Part of a small language model's weights.
Size: 12 layers, width 160, 5 heads of 32 (1 for keys and values), vocabulary 867, 3.49M parameters.
Architecture: no biases in attention or MLP, normalized queries and keys.
Training: a variant of Muon for these matrices, 128M tokens, 7782 steps.
Each number is 128 + 32 x the weight over its row's rms, rounded and kept within 0 to 255. Layers, rows and columns count from 0. The size above them is the row's rms in percent of the matrix's.

# layer 7 attention query, 160x160, rms 0.202, rows 0-159, columns 0-31
size [ 74  77  76  97 101  91  88  84  84 107  84 139 110 112 116 112  87  83 102  78  88  94 104 147  86  85 126 110 104  98  94 105 117  98  94 116 105  85  84  88  84 102  82  94 113  86 117  94 108  97 109  90  87  87 108 138  95  87 106  94  96  94  93  98  62  83  77 119 106 100  95  89  99 105  74 118 111 108 119 115  98  85 137  84  91  95 114 145  92  85 107 104 122 103  93 116  69  80  71 104  93  81 111  89  83 103  88  90 114 104 125 105  92  91 110  67  93  95 120 132 107 108  99 104 108  94  93 106  66  77  79  90  86  86 102  78 106 108  84  88 119 112 114 114  96  83  95  60  71 102 114 154  97  99 109 100 104 109 100 116]
[[138 131 111 110  98 159 114 162  98 156 119 135 125 101 119 146 137 116 207 140 142 149 105  96  66 117 132 159 130  66 100 156]
 [127  65 113 127 137 158 115 208 134 116 147 145 141 105 104  87 100  54 173 126 164 115 138  95 133  84  91 139 108 114  89  97]
 [126 105 179 113 127 119 177  98 122 138 169 192 125 112 176 161  93 211 115 110 173 119 178  45 127 128  96 156  61 135  66 166]
 [ 85 131  19 167 131 178  78 142 106 138  97  87  93 111 125 201 146 125  84  98 121 159  89 113 142 148 120 149 137 127 126 100]
 [139 177  75 123  76 117 154 236 126  82  95 130 102 143  70 155  76 179 107 124 145  88  82  93 116  90 161 160  47 130 104 130]
 [174 147 117 122 173 120 138 173  60 182 153 113 148 108 146 178 111 129 139 153 174 115 124 118 152 181 132 109 131 152 136 172]
 [120 128  99 107 139 198 120 140 106 113  95 114 135 141 132 165 121 101  94 132 119 161 244 116 121 134 161  84 100 105 138 163]
 [ 76 106 171 169 158 150 128 147 105 109  98  77 143 161 133 131 142 173 158 115  88 131 143 145  66 103 122 112 150 135 136 160]
 [ 88 146 125  84 145  96 110 122 142 149  79 164 154  98  67  94 148 125 148 144 136 146 162  93 106  99  81 139 140 119 138 162]
 [103 161 147  88 139 106 114 173 140 121 105 142 142  96 103 134 113 105  97 153 133 152  90  92  78  85 176 118  87 104 159 180]
 [134 145 145  74 139  68 102  85 143 111 174 121 115 104 146 135  38 162 151 131 146 153 160  98 113 121  71 114  59 119  71 175]
 [114 131 105 131 154 123 141  97 139 121 111  51 135 135  87 106 114 123 156 139  84  90  81  96 103  91 103 129  97  94 125 123]
 [172 137 149  71  99 140 100 100 139 137 119 145 189 113  65 132 127  81 177 159 158  98 159 128 113 140 126 113 140 134  89 101]
 [128 124  86 126  92 152  87 137 119 148 133 135  92 144 107  66 136 151  77 128 140 125 139 189 176 160 161  97 105 189  47 166]
 [159 121 117 173 153 128 125 135 187 145 119 160 105 142 137 132  74 100  98 123 113 112 133 174 136  88 161 122 124 201 104  61]
 [ 88 131  89 110 127 111 106 151 132 108 109 133 129 118 148 179 129 140 122 161 115  96  85 148 135 148 123 135 136 163 139 111]
 [217  52 130 140 121 144 139 183 125 127 152 120 171 109 128 144 140  84 149 139 106 117 112 106 137 161 136 113 129 141 164  84]
 [112  87 128 159 140 131 178  98 128 104 157 162 149 118 127 122 121 152 152 107 185 143 125 132  83 124 120 119 216 212 113  86]
 [ 46 121 114 107 145 137 100 145 104 195  97 160 100  87 152 160 174 107  75  97  96  96 156  92 139 177 159 119 128  55  85 123]
 [138 135 106 144 130 137 164  92 157 131 103 119 108 135  94  91 151 148  17 131 169 114  99 161 168 183 200 101 159 169 113 135]
 [115 137 112  99 109 111 133  92 179 176 124 114  81 193 122 134  83 103 136 174  42 100 182 127 164 140 126  59 115 106 135  78]
 [119 127  80 107 111 137 138 104 193 127 145  35 116 164 123  93  99  83 149  82 125  94 108 123  95  91 133  95 136 100 134 161]
 [110 192 149 115 131 134 136 164 150 154 119 111 107 116 150 121 161  84 132 166  96  63 161 162 138 144 104 157 145 133 153 143]
 [129 127 114 118 100 157 115 110 103 132  88 121 155 114 163 106 124 131 174 159  69 138 215 157  94  88 111 141 124  53 157 157]
 [105  94 128 184 169  67 155 127 100 122 163 124  86  82 109 120 125  88 164 155  94 172  93 127  53 117 105 165 125 113  63 120]
 [105 123 103  79 137 136 102 109 110  38  95 106 126 152 154 151 137 144 143 132  92 153 121 163 192 129  80 140 155  93 130 195]
 [ 92 181 134 128 128 105 144 144 103 103  80  85 156 155 139 143 110 145 144 122 131 134 165 108 136 103 124  96 101  68 174 181]
 [158 152  62 135 124  92 188 134 149 118 126 171 136  84  65 146 123 121 109 167 138 112 148 127 109 149 143 123 118 115 119 188]
 [123 129 147 123 139 154 124 100 139 101 157 139 132  76 154  64 120 150  95 135 145 125 131 135 113  92 175 121  74 143 173 132]
 [126 149 127  83 102 129 103 112  95 120  95 196 112 147 180 129 155 160 133 111 176 118  83 136 129 131 221  99 168 187 140 139]
 [113 118 142  96 140 105  61 143 139 110  84 125 136 159 169 162 145 119 142 125 125 154  97 160 124 118 129 170 119 171  51 131]
 [147  81  86  90 130 128  82 118 100  80  93 166 142 140 118 141  82  88  69 120 134 211  60 162 128  72 103 117 181  92 157 148]
 [162 139 139 162 148 104 178 119 104 158 181 122  97 153 172 114 102 129 152 110 166 161 135  87 103  99 122 151 125 178  51  92]
 [176 147 134 136 139  96 115 138  92 140 142 116  84 124 129 104 168 157 176 106 132 131  75 123  55  71 101 152 162 168  72  95]
 [118 127  98 144 142  91  94 109 105 201 193  84 146  54 136 138  88 151 155 122 118 131 133  99  84 119  74 146  89 153 122 180]
 [103 168 108 130  90 105  88  76 194 163  89 170 176 118 140 108 100 117 119 118 110  82 149 166 139 136 130 148 111 127 204 101]
 [115 124  76 136 102 144 111 142 147 149  92 185 160 125 150 186 126 151 145 114 150 161 158 161  91 101 177 147 171 139 160 117]
 [140  94 152 106 133  92 157  98 129 130 125 116 122 114 184 103 118 238  90 153 138 161 161  82 134 154 150 131 108 171 102 127]
 [140 175  82  41 141 142 166 133 101 124 170 113 170 117 151 163 112 145 178 122 116 154 150 105 144  77 139 104 132 103 128 152]
 [113 134 104  78 182 135 145 111 124 140 164  71 149 100 144 135  89 135 137 108 131 121 107  93 110 105 135 138 118  38  90 110]
 [158  89 158 125 117 100 144 155 139  96 178 151 113  41 108  89 138 164 100 165 105 116 137 139 165 109 176 145 121 104 181 175]
 [118 123 131 114 163 134 189 114 111  79 141 140 163 145 150 127 127 165 133 141 126 106 141  97 176 102 111 118 157 142 144 140]
 [144 137 127 122 124 140 123 145 125 123 158 139 187 114 110 108 149 190 185  90 134 118 186 104  81 119 126 129 146 148 102 116]
 [ 97  89 126 135 206 122 158 110 105  69 128 150  90 157 142 182 137 121 126  62 108 162 133 121 127 157 129 141 133 132  97  72]
 [131 101  73 126 140 180 108 150 152 178 138  87 157 123  63 102  73 157 123 146 115 116  54  94 156 233  83 162 131 147 108 129]
 [131 149 158 112 137 150 100 137  91  91 145 116 120  76 114 166 124  76 139 151  88 142 133 132  73 133 101 106 136 109 102 158]
 [162 137 109 156 151 128 109 134  88  98  19 156  91 148  65  67 136  68 140 128 184 137  74 126 149  99 134 152 123 184 126 118]
 [135 129 140  64 121 113 139 122 110 164 152 108 194 132 121 126 160 116 131 166 109 175 160 192 117 100  92 174 154 138 145 144]
 [158 128 129 136 192 137 143 115 113 105 132 134 141 121  94 118 177 171  71 138 150 125 104 122 171  86 122 142 111 183 178 103]
 [117 143  85 133 133 126  93 102  90 115 125 121  70 161 146 109 149 102 141 157 125 127  99  67  85 187 129 163 150 165 100 120]
 [162 129 150 152  93 110 131 107 135 112 135  94  66 148 107 166  87 145 141 106 123 103 153 102  64 134 137 106 162 173 145  95]
 [116 159  99 133  86 121  82 143 177 100 101 130 128 148 145 116 169  45 116 141  98 121 116 139  86 154 146  97 126  90 176 144]
 [111 172 147 142 121 104 161 147 104 134 131 108 129 103  76  81 158 113  79 155 105  99 110 212 208 172 141  99  94 131 155 200]
 [172 109  99  48 176 107 117 185  99 153 132 114 117 136 126 162 153 154 143 132 141  79 154 161 111 122 172 126 163 148 141  97]
 [133 122 175 150 148 146 167  71 114 172 212 139 131 123 101  79 116 129 118  97 150 138  76 164 149 140 142 121 102 103 179  84]
 [121 126 173 119 139 123 141 121 113 161 163 150 111 115 183 159 139 146 155 124  87 190 137 127 158 134 121  96  98  80  75 140]
 [ 76 106 192 126 103 102 131 190 158 153 117 168 123  93 179 133  86 109 107 116 180 151 115 109 130 168 125 120 102 111 122 151]
 [127 154 175  69 153 113 139 145 131 127 130 151 165 144 130 153 124 111  99 124 106 122 102 129 160 141 118  66  52  75 138 124]
 [121 115 110  59 105 108 131 129 150 150 157 157 141 135 112 155 191 133 105  57  85 148 191 155 175 128 152 158  75  92 118 195]
 [175 123 168 174  77 153 152 129 157 168 126 119 220 129 124 134 129 117 116 173 105 113 112 106 137 119 118 114 184 164 185  95]
 [100 107 183 178 131 118 163  82 167  87 139 168 132 117 134  91 125  70 152 111 123 106 100 116 128 139  95 185 119 153 184 149]
 [153 134 137 123 122 118 104 138  96 132  61 117 171 123  96 136 124 156 172 110 107 145 121  98 145 164  95 139 161 105 101 155]
 [122 104 133 178 128 162 179 129 168 121 115 158  86 152 133 119  98  96 133 102 120 118  51 122 139 117 176 131 136 156 141 154]
 [159 169  95  96 103 174 172 132 119 133 147 120 119 140 147 135 159 188 125 159 127 107 180 130 184 111 116 124 110 106  70 134]
 [130  91 102 206 179  92 140 140 144 125 154 149 108 163 151 106  85 133 163 119 104 122 105 162  97 117 162 129 124 162 149  92]
 [138  65 149 156 120 101  58  92  84 208 125 162 106 123 169 158 138 121 109 119  86 174 148  76 117 119 125 118 122 142 141  91]
 [118  85 112 148 126  82 108 128 105  82 142 138 132  79 155 144 139 149 141 115 127 121 176  94  54 106 107 132 117 159 103  87]
 [122 147 159 150 113 148 109 116 141 218 170 118 103 150 116 150 135 108  95 150  96 131 160 129  84 193 146 139 121 181 110 112]
 [127 129 171 102 123 107 108  73 120 149 100 124 131 166  99  80 145  67 142  95  99 173 173  92 119 131 138 112  80 125  97 158]
 [152 131  79 101 122 179 118 114 121  65  99 130 161 165  85 105  84  97 135 134 144 117  70 135 117  66 133 163 139 152  95 204]
 [160 133 113  63 140 128 167 126 167 110 104 164 162 109 130 185  55  70  80 130  90 111 110 192 179 134 130  85 140 136 181 123]
 [132 130 137  91 109 140 135 164  59 138 152 102 150 157 131 125 111 122  77 155 166 185 154  88 166 143 126 124 145 120 122  62]
 [ 73 120 112  92 110 129 136 154 140 130 154 148 111 131 139 161 124 109 139 115 106 120  82 122 201 116 175 161 123 137  98 171]
 [168 146 159 107 153 130 145 119  51 118 166 170 204 131 130  78  92 115 127 111 170 127 121 210 160 134 141 169 134 125 136 100]
 [158 158 212 151 131  90  82 166 158 158 149  87  82 104 160 176 134 138 169 178  79  97 149 119  97 146 119 157  72  97 146 167]
 [125 142 129 101 150 161 149 102 172 131 165 100 148 128 119 156 103 114 162 103 184  78 115 103 160 148 122  94 125 128 147  88]
 [115  86  73 109 125 150 141 162  85 120 164  54 178 141  77 119 112 122 112 101 106  92 170 136 131 144 124 141 125 111 195 147]
 [133 144 147 111  67  71 137 151 102 174 110 125 105 160 200  97 144 161  47  78 183 180 155 119 145  68 141 135  95 116 110  97]
 [112  98  93 134  94 147 124  82 180 157 136 147  55 119 145 182 127 125 201 129 174 139 141 165 118 139 115 176 115 153 109  92]
 [167 121 162 114 193 144 124 123 212 118 176  99  98  93 160 168 171 120 168 106 163  85 119 103 159  78 143 147 147 157 163 115]
 [100  58 113 135 157 143 122 166 151 121  67 144 158  82 149 144 182 140 127 109  62  74  46 116 149 140 136 143 123 104 135 133]
 [112 114 108 106 177 115 151 135  81 204 147 176  91 113 141 145  76  87  51  67 150 127  91 102 123 100  89 144  73 138 122 126]
 [ 76 126 128  89 164 153 114 143 131 111 164 130 176 173  67 146 117 109  90  69 191 146 100 101  91 153 144 164 144  68 173 164]
 [167 110 155 134 122 161 204 104 177 134 132 106  85 185 114 166 120  45 104 106 118  75 169 112 183  80  97  69 117 120 143 173]
 [101 160  89  59 115 116 134  80  98 132 101 154 144 147 157  92 165 120  84 172 128  75 112 142 155 116  96 131 121 168 174 105]
 [133 114 153 158 154 120 116 104  95 113 111 140  87  97  83 130 144 123 109 150 158 135 202 111 192 104 127 111  50 188 156 114]
 [166 101 141 100 151  90 105  98  75 100 101 116 147 119  56 132 145 146  79 147  85 132 103 123  80 142 149 111 114  87 201 157]
 [150 145 152 125  83 142 131 209 117 170 164 125 170 114 157 165 132 148  39 121 124 142 221 122 141 116 145 100 141  43 203 142]
 [106 116 120 167  95 186 146 134 133  81 109 146 122 185 146 108 111  71  94 118 177 134 125 133 133  84 159 162 160 124  55 151]
 [136 160 153 103 115 154 135 184  98 133 107 136 153  88 101 148 170 133 183 133 132 122 113  99 107 134 182 108 118  68 122 134]
 [164 126 167  96 151 105 136 177 134 172 193 121 144  64 165 143 141 138 127 156 136 174 119 113  98 182  72  76 110  69 156 139]
 [104 150 101  78 138 158 101 128 136 150  94 106  86 147 133 109 154 126 154 137 149 113 119 147  84 126 165 143 122 105 151  69]
 [155 108  84 163 104 110 137  95 183 143 109 158 117 120 160 163 143 149 146 169 104 175  84 134 143 125 203 124 134 131 100 128]
 [155 162 127  96 109 102 147 111  90 143 137 171 134 194 151  55 170  81 172 172 143 154 169 122 146  44 137 102 117  98 137 214]
 [153 130 128 102 151 200 100  92 165 136 134  88 149  82 124 128 112 155 126 151 158 108 153 108 105 135 157 124 151 156  70 127]
 [127 173 167 162 134 151  94 199 133 154 111 116 123 114 156  99 110 161 132 141 166 135 157  67 115 113 126 142 154  90 130 189]
 [100 135 133 113 125 138 115  90 126 117 135 184 155 170 131 171 113 116 177 133  86 106  69 139 134 145  89 189 154 113  95 119]
 [ 85 126 157 124 109 134 123 183 157 136 138 157 150 149 109 103  93 128 136 114  70 110 138 110 123 149 156 184 159  58  86 151]
 [ 69   5  85 149 130 147  96 100 116 185  96 156 156 100 124 174 102 107 142 127 101 172 114 106  64 131  92 172  99 109  82 171]
 [140 133 128 131  68 117 117 122 133 206 129 134 172 161 153 135  96 149 108 132 108 165 177 186  77 124 160 145  97 168 121 104]
 [115  65  81 151 104 129 113 102 174 161  81 145 132 129 107 123  70 181 146 113  85  91 182 102  60 122 100 159 103 173 162 138]
 [ 62 159 179 111  97 100 139 100 127  73 153  75 101 117  99 179 117 137 115 131 180  67 101 137 128 113 143 108  87 186 168 187]
 [158 109 147 132  84 157 128 147 153 136 131 132  84 124 131 127 126 122  55 139 164  77 103 150 125 175 159  97 110 135 221 131]
 [133  91 160 127 194 108 120 129 113  46 139  98  94  52 130 146 113 208  82 127 174 135 124 156 117 133 172  80 127 168  90  98]
 [ 77 150 135 188 119 135 147 187 140 117 110 136 165 108 134 129 114 155 116 113  94 108 117 114 121 133 107 110  76 167 130 116]
 [144 215 132 162 148  65 169 121  95 130 146 185 149 118 153 186 137 114 119 110 142 138 141 119 143  80 132 166 104 167 111 178]
 [166 105 129 151  99 147  52 146 143 195 159  86 101 111 137 186 111 141 158 114  84 123 167 135 115 173 144 129  84  96 149  99]
 [134 102  94 143 133 125 107  76 164 111 159 127 168 160 105 164 142  88 115 101 110  53 112 170 144  83 107 131 115 159 187  94]
 [120 143 115 166  87  82 159 132 183 128 104 100  96  91 109 100 131 137 130 129 115 134 140 103 104  94  98 130 111 143 131 161]
 [130 165 115 172 145 160 146 105 142 147 131 124 111  91 140 124  61 146  69  99 120  64 101 130 152 182  77  97  87 117 151 149]
 [164 102 127 127  89 151  88 113 122 134  69 166 139 102 185 167 132 112  86 145  97 118 180 123 115  98 172 145  84 162 120  74]
 [143 118 143 160  99 108 161 185  99  87  70 123 109 159 123 157 114 155 125 171 124 118 148 136 143 116 112  85 101  80 196 141]
 [148  89 167  80 106 120 117 149 107 164  71 152 112 121 122 112 149 168 150 154 122 138  88  94 132 116 106 112 140 159 106 186]
 [167 133 113 115 110  96 114  81 149 121  80 159 143 113 136  84 116 134 137 183  82 126  90 153 121 142 161 183 106 146 120  93]
 [174 111 125  97 138 192  94 107 188 119 164 137 175 189 122 100  89  78 135 163 112 111 137 155 111 131 160 140 189 177 133 128]
 [110 168 139 137 168 120 137 142 122  66 155  86 104 115  98 146 110 156 118 142 137 119  89 123 152 126  83  65 132 153 175  72]
 [144 170 179 125 173 158 153 138 164 154 122 136  89 122  96  67 134 126 121 118 137  85  94 100 159 156 151 113 130 130 194 134]
 [187 154  90 169  99  84 103 159  97 102 117  81 115 111 131 135  89 168 158 113 144 164 180 117  70  93  97  72 183 174  57 106]
 [145 161 173 113 106 101 161  61 110  49 171 104 192 135 133 137 147 111  58 142 154 124 132 186 185 149 112  89 118  87 183 155]
 [ 92 119 173 141 143 106 113  84 123  73 241 106 141 127 141 131 137 162 127 106 145 143 154 176 127 135 108 113 172  84  97 122]
 [ 67 117 151 153 120 136 151 135 124 115 151 172 170 117  69 108 171 129  79 138 114 164 151  98 155 132  96 111 115  71 149 143]
 [122  97  65 126 147 156 139 144 142 205 185 125 143 103 141 151 128 152 134 175  83  72 154 152 127 109 131 152 171 104 133 132]
 [152 123 110 119 163  54 186 136 113 137 115 109 141 104 139 165  35 161 115 129  73  89 145  87 175 128 133  50  78 123 171 148]
 [153 127 157  98 190 108 117 126  99 172 214 163 160 110 176 121 116 106  85  76 112 165  92 119  84 130 121 140 153  81 181  67]
 [ 95 123  83 109 157 152 163 105 134 100 172 151  77 124 135 116 130 125  92 117 126  98  80 149 122 106 123  96 153 124 133  65]
 [151 141 128 114 126  90  99 137 104 161  79  98 103 122 179 123 123 117 168  91 129  94 137  91 159 134  72 149 136 109 178 161]
 [110 139 141 185  98 145 118 109 101 106  76 185 171 137 157 136 156 140 153  83  96 120 109 168 170 128 105 116 107 166 152 128]
 [ 45  90 160 163 183  73 114 131  75 100 168 100 153 129 106 200 179 140 118 136 149  76  54  92 165 137  92 112 145 116 119 109]
 [144  87 114 121 177 133  93 135 128 133 194 140 100 137 151 108 100 162 186  97 110 176 136 117 120 162 136 121  91 169 144 110]
 [119 107 116 119  94 194 121 159 190 104 142 180  99  97 135 136 148 174 190 119  41 141 104  93 127 159 120 130  35  90 129 154]
 [116 103 130 117  75 191  94 122  89 190 133 162 154 143  74 139 137 193 162  87  98 141 105  84 128 175 116 127 136 119 117 151]
 [180 131 105 153 124  57 118 169 141 147  75 177 166 115 179  95 129 109 139 187 129 112 145 156 106 198 143 128 181 124  92 128]
 [115 118  98 115  99 144 134  84 134 152 123 102 139 105 142 109 134  49  99 125 171 102 150 135 116 138 138 119 122 109 165  64]
 [109  80 134  85 105  82 158 137 112  81 126 101 124  82 133 130 169 160 128 129 122 134  59  93 162 114  72  88 120 104 121 145]
 [ 92 137  42  79 119 164 130 117 154 121 125 148 112 133  96 133 153 126 105 132 116  92 144 165 157 146 144 136 102  80 217 131]
 [112 138 140 145 178  74 128 154 138  92 129  64  84 139 114 107 147 127 136 103 195 126 167 156 113 113 129  96 164  66 161 133]
 [140 135 146 148 155 136 129  98 173 119 132 169 159 165 102 157 130 120 135 130  87 112 186 176 149 157  95 129 177  96 206 156]
 [115 181 159 103 139 113 138 139 116 101 129 117 204 157 151 165 176 114 156 143 106 146 163 114 127  99 119 102 127 109 114 169]
 [129  92 152 128  82  91  90 132 138 192 147 108 120 120 142  83  87 128 182 152 152 123 134 164 110 185 148 188  70 157  65 119]
 [142  95 178 156 178 174 145 155 179  47 131 123 139 148 109 196 101 101 157 153 111 135 127  92 157 138  88 131 120  93 178 161]
 [140 125  53 145  95 101 162 143 160 132  44 151 124 120 151 163 152 111 175 144 161  73  98 101 148 139 187 136 159 164 109 120]
 [147  88 114 144 133  94 110 112  69 155  41 124  97 126 144 131 109 107 137 138 133  98 121 152 192 105 125 122 144 197 117 134]
 [106 119  41 172  67 137 134 199 143 200  74 170 113  99 153 118 123 115 143 122 117 136 113 119 139 107 139 119 158 133  77  83]
 [ 82 132  71 123 135 185 166 120 122  98  69 159  97 135 148 106 173  51 120 142 131 186 118 139 128  50  74 149 115 141  57 186]
 [153 108  84 147 109 122  94 103  78 118 122  78  79 182 127 126 110  99 180 133 114 135 115 116 113  91  99 139 131 160 134 116]
 [144  78  98 180 113 171 100 117 151 138 140 168 119  75 131  84  80 173 158 121  96 149  77 139 115  98 144 127 125 129 109 108]
 [165 100 142 183 154 116 167 118 191 128 168  90 164  95 130 188 124 101 101 162 174 150  86 139 160 136 140  87 133 195 133  72]
 [ 77 146 118 133 153 135 193 140 141 169  99 105 134 146 114 110 115  97  71 136 171 107 121 158 140 127 133 106 116 152 155 121]
 [ 78  70 168  99 129 129 160 120 171 110 165 138 106 157 165 202  94 171 115 119 126 128  76 137 144  78 181 105 113 129 202 166]
 [146 102 120 173 117  85 146 160 134 148 186  89 124  90 169 140 147 162 123 132 161 121  93 105 105 122 122  96  93 189  52 121]
 [146 137 153  96 129 160 146 137 103  60 175 110 154 155  70  72 133 123  96  93 103 113  81 170 157 165 116 157 115 180 129 135]
 [147 202 130  71 154 157 164 150 103 104 153 109 106 110 131 107  96 133  67 111 131 155 139 187 158 211 107 145 140 101 162 143]
 [130 134 190 170 126  65 212 171 138  97 154 149 155 120 112 116 122 116 124 142 159 123 141  78 144  70 145 158 103  93 142 160]
 [101  92  42 103 110 146 143 172 142 146 123 125 110 128 151 170  90 189 140 107 114  61  91 180 111 157 178 147 146 146 126 114]
 [159 134 155 103 135 115 116 127 150 121 132 152 111 153 121 145 154 117 120  98  64 119 138 116  85 101 145 108 116  91 106 127]
 [148 159 184 164  82 103 111  63 103 153 131 109 130 151  75 101 117 117  69 162 142  89 143 149 134 149 121 117 162 142 141 144]
 [135 148 207 107 108 100 139 181  53  85 159 123 125  68  89 124 156 134  89 145 150 117 121  72 150 138 143 158  90  96 173 149]
 [104 180 170 119 136 102 122 129  66  92 140 158 140 152 150 118 107 139 105 122 149 136 162  97  88 136  88 137 104 142 110 121]
 [103  95 128 178  96  92 111 136  97 110 114 197 150 135 119 144 108 174 119  96 127 142 150  67 147 130 134 153 136 200 109 100]
 [110  91  86 166 112  96 102  56 154  91  98 133  58 153  90 185 115 121  57 183  77 155  52 168 113 121  63 125  94 165 205 111]]
# layer 7 attention key, 32x160, rms 0.187, rows 0-31, columns 0-31
size [ 95 102  95  95  93  81  94  93 107 105  97 125 101  99  93  96 102 101  96  99  91  85 100  90  99 111 128  98 108 100  98 110]
[[100  98 107 102 101 141  97 129 124 135  17 120 125 184 146 111  98  93  70 127 116 144 148 182  66 139 141 165 158 161  78 120]
 [158 106 114  65 126 117 116 114 124  81 142 110 145 134 132 177 129 123 164 154 161  28 125 138 129 211 123 136 101 136 108 194]
 [101 114 105 127  89 127 139  92 113 134  57 179 136 119 128  94 116  96 127 163 132 196  87 115 133 163 127 124 148 180 121 102]
 [120  96  58  80 163 115 136 113  68 139  92 133 118 101 106 173  89  78 127 111 104  70 127  88  96 144 120 127 100 173  87 135]
 [174 160 146  73 119 173 141 187 159 124 170 111 129 144 107 140  99 126 134 114 139 131 153  76 133 155 151 119  64 112  99 154]
 [217 119  83 161 166  85 137 169 169 131 130 129 123 103  84 150 151  94 150  90 124 121 148 143  58 139 152 133 176 134 112  74]
 [ 62 144 208 153 149 100 166 134 111 104 158 121 105 169 116 131 158 134 150 147  90 135  97  75 120 170 152 128 125 155 131  92]
 [150 121 124  66 103 173 117 159 135 137 168 167 119 152  87 137 134  49 117  99 124  91 125 170 112 159 102 112 138 156 137 122]
 [115  71 124 104  96 138 102 133  82 105  89 121 170 180 150 131  57 141 110 111 143 187 121 110 133 121 101  81 100 109  76 132]
 [103 137 192 123 160 134 142 116 114  92 124 123 143 139 143 105 149 100 141 146 132 115 175  74 169  93 144 129 132 110  78 136]
 [138  79 159 152 117 111  87  98  81 135 127  83 143  76 174 140 102  78  94 149 158 112 186 135  85 141 161 132 142 153 122  86]
 [ 99 124  87  82 154 116 126  80 112 113 171 124 163 153 141 159 172 179 155  41 113 140  87 115 145 198 123 101 125 119 132 114]
 [ 70 145 171 153 146 113 117 169 115 125 129 130 101 139 119  55  77 131 137 124 108 111 136 141 147  77 175 170  53 144 111 104]
 [179 122 129 143  69 139 106  83  84 130 160 106 129 127 160  81 128 156 112 130 114 141 112 141 137  90 172 101 184 124  87 102]
 [ 82 114 185 118  62  58 118 176  99 189  99 149 118 141 180  83 117 105 238 111 155 130  59  83 103 162 120  83 123 126 108 129]
 [ 96 126 186 118 104  38 143 145 118 100 109 148 119 122 105 124 157 130 167  96 132 104  64 117 118  91 136 161 124 156 106 138]
 [107  93 102 103  91 172 154 151 178 172  73 159 134 177 152 128  95  81 116 154 144 146 127 128 134 148 120 172  91  83  78 160]
 [ 60  56 105 105  95 146 136 195 181 163  18 131 167 131 119 126 115 137 130 119 166 137 124 131 137 119 141 161  87 112  88 165]
 [116  80 112  95  86 132 122 141 168 176  86 202 195 119 175 122 164 156 114 140 164 107 153 110 114 163 129 172 102 155 116 174]
 [ 69 181 149 189 144 123 100  80 146 125 169 104 120 122 152  98 147 114 118 139  51 139 147 162 156 165 148 139 175 123 190 108]
 [157 101 160 120 149 110 138 187 117  86 186 113 156 136 116  98 140 143 142 147 124 168 162 119 127 114 163 138  88 102  82 145]
 [113 105 128 158 137 142 127  96  93 213 156 112  80  82  93 189 111  99 131 121 133 103 166 160  87 125 114 176  95 104 102 105]
 [ 96  99 102 108 113 138  78 141  50 141 155 114 152  93 145 120  82  95 148 142 154 144 160 137 135 104 148 127 113 106  98 128]
 [147 192 128 184 160  89 162 128 154 174 143  99 143 140 181  78 125 117 117 177 124 108 140 150 102 115 120 151 172  82 142  47]
 [156 128 176  80 106 132 119  60 142 157  94 143 156 188  97 148 169 143 132 142 124  81 153 135 156 119 124 180 160 140 152 104]
 [ 80  66 123  48 133 100 133 120 113  97 119 157 174 135  75 170 163 134 127 108 102 116 100 136 122 138 171  80 144 135  96 177]
 [105 185 107 111 124 153 152 175 131 111 180 108  98 124 109  96 149 192 117 102  92 165 139 124 129  83 157 102 171 175  79 128]
 [132 112 132  98 129  90 142 117 147  81 168 128 147 176 136 148 117 155 127 127 129 112 144  99 136 120 164 140 117 143  68 111]
 [125 127 152 151 146 104 127 129 171 112 114 121 114  92 112 128 153 121 103 104 138 163 129  96 102 111  44 123  90  60 131  87]
 [128  94 130  95 147 125 138 183 113 151 149 130 138 149 152 161 113 161  58 104 104 112 167 162 161 144 130  66 176 115  72 143]
 [ 61 155 174 165  89  82 125 187 121 155 103 165 148 159 120 132 115 158 162 168 148 142 136 106  96 139 160  98 134 108 121 147]
 [168 166 108  89  46 148 135 108 102 145 146  44 121  43 134 157 113 114 181 104 154  72 162  58 121 133  85 131 116  85 182 183]]
# layer 7 attention value, 32x160, rms 0.167, rows 0-1, columns 0-31
size [103 100]
[[150 154 155 131  76 139 100 155  71 142 112  66 117 149 114 159 119 123 136  80 180 132 178 121  97 138 118 131 151 127  92 148]
 [156 106 176 182 124 167 117  74 122 104 141 151 121 119 153 123 126 105 138 157  98 115 137 130 162 216 105 120 168 137  89 114]]
# layer 7 attention output (transposed), 160x160, rms 0.164, rows 0-1,32,64,96,128, columns 0-31
size [ 97 106 100 100  95 104]
[[126 145 142 133 138 109 124 152 147 139  96 127  87 138 189 202 139 156  79 154 105 113 120 126 155  78 108 158 133 115 194 149]
 [150 160 103 120 119  66  59 163 134 150 163  56 138 120 163 146 132  68 158  86  79 180 155 175 122 154 117 117 109 125 149 184]
 [158 169  82 125  82  70 212 126 117 153 185 135 146 126 118 117 105 128 126 104  62 164 112 122 220 104 146 155 151 153 109 110]
 [105 113 160 132  83 183  57 167 164 177 128 100 169  54 121 151 135 136 115 112 161 119  82 122 124 115 126 137 157  75 155 142]
 [145 121 163 147 138  71 156  87 171 106 102 136 144 110 115  90 124  93 154 117 132 150 174 131 152  99 127 113  80 190  91 130]
 [ 98 127 146 118 130 117 213 168 141  61 161 130  71 147 119 112  92 154 114 118 133  62 149 120 139 187 110 156 129  96 151  52]]